Each number is 500 + 40 x the weight over its row's rms, rounded and kept within 0 to 999. Layers, rows and columns count from 0. Numbers have three digits each. The size before them is the row's rms in percent of the matrix's.

# down: layer 2 MLP down (transposed), 512x128, rms 0.0693, rows 145-169, columns 0-127
# up: layer 2 MLP up, 512x128, rms 0.151, rows 146-169, columns 0-127
down145 112:518562454494467503562468464432473535510443529491466522494492510550537542457508517473441560512481502514516456474443443454461428410443467569462519491522474493439479536552604497521489520511550456542487604491440512513562445495497451526437445496550486523505471525513471470436402561477454487485497481519499494554456468489482462538541473528530478503445518555564439497536481442512439488484508
up146 106:525494478553472529513477557534503558504486499481596533563556486496543465482513506489538536515509565588487503579452535428466470505544497483484472459405520537488435523465574584536498520505508514512474571489559458529555435471491478486522530533485538486524545546531507473489544497555457491511455575550444459575511510509558472423466555474513529563522513503468487470552458533416457441501492
down146 103:427557413423416455519502450524506494495499440445543476518474447516560510514566413446497446487448561537540555502471483550558525500510494444505539556521461476525518459555532533448465468457508520500473443433538523474512540446523506472431514516520550540480490408457474509523508541517447482506595521565549487472521414525480489566477471507517460482530465497504446556525538495516498519511497
up147 095:520498476506415516458516474473478490504507481503576472564539588556474508504495444474499545443585509551516488513518475560438532535423522570485438480455507540492498483544478482498497489481456488469550573523483435492537504478451481554519407554514524539551465520415503446576496463560464487439516571536458522516543517477483435513526515544492508517611442522455493493437503531468471529501472
down147 094:491576449496536533496532483497524489483510516551431515515498562506537452496534481545493489514490446465521450426457469486522453504475532533503495562406525455487476463507515445495536476495506481537489532491525555418480508436536458608481421462502578579536521406532506474638494538526497509522529525486575533531427479490476554455477436495545489516524496486525564438498481514534517531490534
up148 097:486491524473499508489490457523566523491495510557523482494514540520541484524529476563494561539526441483478443482526442432527482458485427451503517425542502528503512494445463474521567469462515488452480445469562553515571523539515474489531486509516545495485562499527504547491455450446496415438476569486445436470479578459448522490502523425443512478551460543525556611502507599459475429495527
down148 095:540530486453482461538434511479497482537511468460460548429477475500488506469508479413431465532501450513485526492527556552548519506514449467562511471432536465481486514534524511494562450477505410622505519530468521501507512455478502484522519480485414495605425475515476517438546519528498518523477440499518545412475530568523512542495517525601472554493437531434481537556493496480503563537470
up149 095:410528501498408480534468564522452537517588488527554509482511472455534492526483525511441497429538524482475528492537498458515502471442500475465506469457538464532496487481488530463469442486524534488470517401511413519497506503487476488517512464432524411523553482507496487515493429516517515620407561514531445520509535485503496499431511506587554477503598511540490425522485494479581497484454
down149 093:465446453553566503497511476486537488491486542455445546468443488583515513479480396532503478501454468533466471527449523520492520559552500530534555556498496542503501491479530479520588520502452460553536480577468448550410563540476452513520479555530489555505475491588601426448480586500496448491417518504524528465474473508501513495485493523483488554510493445437465540470420491493462513486494
up150 091:490520470547505496484517568545436432452433526503503403535483519498489447544478560479504506506485465546518444496442477557460517452529533546593538441509453470520501504580541506551453476479503456512558565423527536516502483500475466517505530506534569438577449455421506472519456533481522510542457526447550489514420443439513481462459502564478430499534494525454481464466531508475478489485570
down150 089:492499499440488501468512392522507505508545560523435571488556512500510546381541481513465489492463447509454533476551514504507430478474491508458463494435545526507506500412501487457509554442549501482473452526494495450534509495426539502483506512528464516494513545590476519457544456579484539463522462475482526458630528543442466477535431463483569452480487485526490532541442482501529539511441
up151 106:513444455567517465397482446568467407533490452480519483509496484468471468482444446507491460488448548493515472469469515472509505484408547514550547522443470551441529542496518553562459512498514506462531576490486464505505467522495519430479563482459504496471513481464528431489476437536501531507523633526479533459491505531505430473506569560529554444505539486540469516480544558471528450481568
down151 106:537508488536521515543476530552471501478521470509520473543475458462526469521559614518569450534480521534482490475555565510418488460565468476478472498474429443538562470488454534552506464546478431540448441533534566499551537506558465458537461524541428489518448498456401515459495522524507470559489431429485429545526547486519482525491477508491482583549487465519484506440462446499533517539496
up152 104:491545509441545485548541498444493512520470469475517473515521496520428576458532491492415477554555439540551536501513517463477469489465551515481514547528481534472465499496551492551433534522465549548497497516511506490526414477502453483500533509431546480510417482454518516436463494588474499484535530408466455436472468460501552486537516462424495567421548546480451533436460491478411431474498
down152 110:596432564511528502514543482479469466476458524419416520496485549548453442482501459493427493579496464489555500435472522456426542514447484550469450498539502507482471508497519485419545480518529573501446497474470509441458521566485512479551552472441483443543472469568511446509467467541558496515480499437476491547548432493587519544463461497493540513496541477514498590472461483500489505529451
up153 106:441497480493453560516452484530526448505500532551526540476484490428533529445496436488557466540558452482496479537468649418464505558483453532544552466539462500484449475517507574571502517545468512486476480551518526504425457532489513484423520540485527508486435514452501461543444458601513494448482547491505444477455487509450485470523478475558564484498570515504467467495465540476445488486464
down153 105:487433452465515496487446500428483525521426507477453514505529447569498480499450486458487458439442536539509505554453453493500535524397483489550529463527432583468521508463499557522546474508459454504444420544521550501501570438469460478586441487483517457485496551519508472517571570459565526561545470512485554517503516425498550507525502510518482502512563591489460499509435498549534501501511
up154 101:482525529468545489474472511514542573529500494483469509528496496534556516418516502531380555547520458507495476530433461494508580511516435470555505503510529542484535479472449487441519518501488546530473473448533495512520485437489542464544508521448578537493512561451536481436535461516559586482495531388483474480551471473439544434482536574488519455416543466483440453511442537465489498483455
down154 099:538484535569468549472478407528499425528481409440460523553491426446544532513468514520517541481525535509508589507479528521532459457459547511507497487454536577498574516490513494515514460519519469521512558555450501507436458535573517517536511467516497594604508477429486487513487475484435500551605492551500555497522519509462479575485490507492528475471480486511532577471552459521546539510494
up155 097:559508468478436494445523498481487550476560474467525546511534506407424474491501491517570485576471466508514498560451530441521529543517506525501601488505482485546542492394460550517480504510539477504467477546451560476484512547482586454450463529412463531545416535566517461462510487483537496533444478466459452440472542446510449531475540480524451495474457447553513504509526462465472443499460
down155 091:523481505472515440563546515467428546443553592557597570537497480456493478456540554573571539511477509592507475543397524477512528561497503470544534519532539457459486528499469476485542618494523496520524502531529483522527530468496534454509472527468456532470473544538499506473483554461446523433501430468527492415496516537476516552516497516492420501463514471534515464517464459513549490520462
up156 101:509524520505519546470560451490595465565441465535515519471505534537519467520573479399494503462482468548487458510450508563492593542502522414485478575534542466522472522475538504516550465471580544464460502458546451543546536495572516516494546467463526549493476536484508436482505512562556469491425417509468487500534515426427489514482498546493522490540553518503540503508474571513414489499525
down156 104:456528528516449461461467522530463538395518486467560495559532588462510508572507487564520506510457440513468496493533448573493509506546558470503452478453468561463502440508473474464465488484420507472541506473477461546541583501447514437511485454476569498532518509469560505504497488509595470566505516516448462519505504438564439614543515478519419444481476537480519474472492527498521493526459
up157 102:480492604529514523468495591473435549491478526475494509525459524501565480449581536413469445469453559511448580493539514487530528531463461521410489468550487513503412531524467524451542539496568525461558520484512410491537479510484487495432446491486518538460538510460494483594497443479470511605520505463509535509479497461486510521499433461484463531508462516545527473481525440535542495443486
down157 096:505584438492557527543513462544489466505520519556552490483426407490460492502555500546473538486473506537488484482472529533477452520506513542502491474525480484478455523546570508599510528465473443522447430537451528480510488508402525554535484444538486465544569484483501559395519577486530469438446477506460549467428531463538501487484444510492457514496491512432513502539468415467507550539452
up158 098:487501494521459459453455491456528457489548463476537502480438457435453522556516502515570529494527421438500565504518457532473491487515571530479462547431454456449493506503488435549436500458481433523542475487468530448482479480511485511512476523519613465551456504470501555482533424429453525531512524492552519459514495536563505510556496516427554430531489547463457562459437486451481469545579
down158 096:485521491485430476536518503473510524464495504557474483472522482590596473541499506565538475532508486459431449582426499465549489508506568503482446498442505514504454490550520504522457554474439534421425457482528513493501564560512540486481486535533477501529526508502392503539544477511539557465522449423509466377528508493474480512564471516536475572473531465469517474510530439534443446482508
up159 097:563460490507437480487464505556468512501444545508464502508427482482461451449481524482554543441532480608545520482569523520458485510455531518485507509431572502508471482493532529478444571478515521415520437539505497437491499488553519441576550483507534587527496504536518402500512587518541502532483545507494444493465516461458577505427488518464547529512518481438485427462508464424477512523502
down159 090:519488488480528460535452483472555541511578534541526530491474464541565512539520507530492395467487500511514507501451518579573511556615528468445501449432429515485496475458499542473472529475491501514518488458525520507484450435531406513485456462476485557455528473488581583475488515451426546482500397507557509505531515506500527456560439492495551420511504477464465501524524467533562498479526
up160 094:514488554481488472434475525509480504481497484423492567539398551464445501487471431502445512468501546552513452505475531478467461549488464490475511527482483496562467504535502466515408531449507480480546422487456394545486460461501519421533540476434494498489465537516443461527473470495575554537479570496548485512561558536469546579439513475542517508449458483511527514593527489493504581490518
down160 088:417482457527515469542465483494559502525523485483479483425494462523477479459558530512533479564433518478507467498536567480464493465444477493500482552484491568480530427468525521538504445441521467503431518471572569578449492492472529499508515477544505509456564481446523516486467493515459470478492419488505484378543476455504488432599510484493546526403500480485463498502421483595480526553528
up161 107:554512494526464518499500509505529559491503469588583497482486450470450504485537438551568465519514453535523436489548518494528464468435559508499495545445521471544491529524496497536546478457346530468470453434464550504501459471482473494539513527455514506481532565542466506433507517477495449516552493525553506566446430476519507442503505564389464492571530488420533464507499532522491499463514
down161 103:531496455540506442555528496486479509486518468473491429468399473578525501496502441488490501500475489471490541501494532503499547503551477501512426520523499547497518449501493585477450478409433578431505526460446499515524521520542494461525514532442529495549500481528475516556558530449457505449489532480488585523443604425502466583462473577503493441486485486525518587535435560502460537465514
up162 097:489459564545524473496537486461598468498525549539509505507423495452573501519577479534412545576479429516501435478531403480506456507517470438535455488518506457463475537467551556540465546444491495434540506538509467483506487452510491535523522522552577521515519488543550531414474518473497441454548517526442536496496547471589571475489540500443463493540539537462470437485495519477513519521506
down162 093:470538455445500449490484565496407518516542470441472481456534468485434515494468537524509448457527577537537547522539527516478455521468548508463560544501442547510528439503468505497496508541538470519459489411490539522518468517480481453478517475459554457502473536446546499596536510521522555548457490592598396506521514532445456501522440535571475491493468488541457553481535451532510438510503
up163 102:516440506405469443525510490492512551497522517489473503528441480549458498460579496452460559540543473488490477495547478491525531463463463497464503529518467557519536480588457488515484492409476452451533539506534549418550451472438576492499459517552475494489470574427495449543508509475515551515507484457483451518539540504511485556551529616432524514562457493467548413485502514478510556539460
down163 093:565483521495478529464495506526528492509477537496496500482511500411516457490460514512528431490464530477567560594506544417552495430472504530472481484431498445504489498454455486401572460591495545482492522444542504568492488557544466522502553450406554451512444485546518508486570483493589486458482487471558475468532482438506519515529474508497430500528466472521467464440495501553586473498487
up164 100:521494468521529550534503518512460483488515481544477531488457448443454466548467505538505491459526436555505505489581513555508511499509495560541557528519463557508515488537575523462520500449542467542482535504473500400558536507477510470487505473495486477520456471479499553420480484490459509465573536389484506510513447538525473464444489526428426483611562486452448427515528507467531443453392
down164 097:517481532460530475600356486506470490462513497464454535454521473525477430522547514517467441527543505526485518505478480482550422512524432500504576485572449440525544445491568560515472537542504529478470490487508511504498526516478561547450440468466536500523456523533522522508522594535518564482451538461472510411460523525484474511498495494517540541519516528563432440489450466554527493533423
up165 098:454526570557558496497486505587505486575568477466486530451445411500484438492526494544570557414529477477551431505468551598476577485513527513459500462480496492422475508499521491539466485458463470445453423467567470482523480529515562520528494472577530508452479472440509481490482488460543545468505573537528465504414540497467535507542485485505581512448496470520485455503531502506504470477478
down165 110:524500550510533420525527498573489548497527524461546470421443546423468470500580485463557456469498439468546501464451526521495547552500453498527537503491574459503526548435446547454497491517466389502472480507563408488470516406552482483537546448498521457549526490518510480514450508478528539549525501502507522433483500491502463486490502473489546540503520432573554546523597500496558496474495
up166 089:578472509457558500504481505544455506477515462497503540456444446464495473442554474470516532482517491495546486469541446473556493531470514480536436483494480447525535587487472549515521483470486538472541501491520587468428556473466494528515513471518488582527554548510452467465532537503357488481474481445523506478468500427485567485505586549430570461538496506523509504496533574482491474448598
down166 100:483470525524485532525468511366508477568495496466469536435483529467493478591507485540459509497541495463520566531482494480484454442603393492478539581461404467473558482541495457439449448450514516541528504554548570494515544453471549499463471550526462487528508487473520523494502485449433513502512481482533469554501564524551531471520516413540483516438478515455476478478456501511451474494504
up167 100:516553489472482572499546499445387599545545462475459590487545435506512458462565470469528498498497437480461460519541512487545493479452505460527454469490522529487488513515560475533522481483484524509525555486512468452561496503540477464526492520474488490447414562484559497430451465544439458537554558487463502437515520603459466436455513511481519452565506501544514465467494492533462558464446
down167 098:543496470541517484443399485496483481564469434491527460511465509550548558532498575507527524520511478469445559530455500438471540507541495525550526505418479439512487489498569505424466478482463487519459563496492507540464578498536492600434509442525532467480501506547508548541516499384459552510475533519540572435493550459440469454496498484464483451509506488461566503530511513466501412480473
up168 093:462455468481496488481478595479449430498565477535558471517439541521487462524564506453415491532546463535502537469450540455510475510444466400485468443586547536500418461544476489487564466511457545576494553514482488467549464575482481540498471465539484540507428449531495553544499433580557510470521535474505499540461534478494464504466446488471510481506503479543509465548530543477567481521472
down168 082:474507482500470495573492510538451543504521526513459445500523444437524544532421490527550453496445515492485454581518527524504432491512544535536481517414455431561503542493510489534404589472563465424498493453472479518466470449536516430487555552494535482531533562409508463442524507494450543469420434502516511480474499579499478442505543496523512427551512514494473505513471528543518538472539
up169 110:460502546522499539438493425513528485520565492525550581537487453473514496474543469480547453500520493573507562515581543512572533580483523540418507478458499469450494495523558538522495467507469483504511437502414502455485452465438452454507545553451538487529532544468462446466496466567427500512500520481531485436532447526518477512451532466598509421451496536480436450515440482513529475470464
down169 107:467456485476483556530508530533494566510559399498510410500549446457555509498493475492576501415473488543515488510517567515516508481463588506478500544449478552490499460460528557460541521503547535460483521591497539472488468448460498496532457504570452562462477470526485462446569436490428522497455539438549506500538434441458491464523466478519446512528527491454460514539430476554483536498441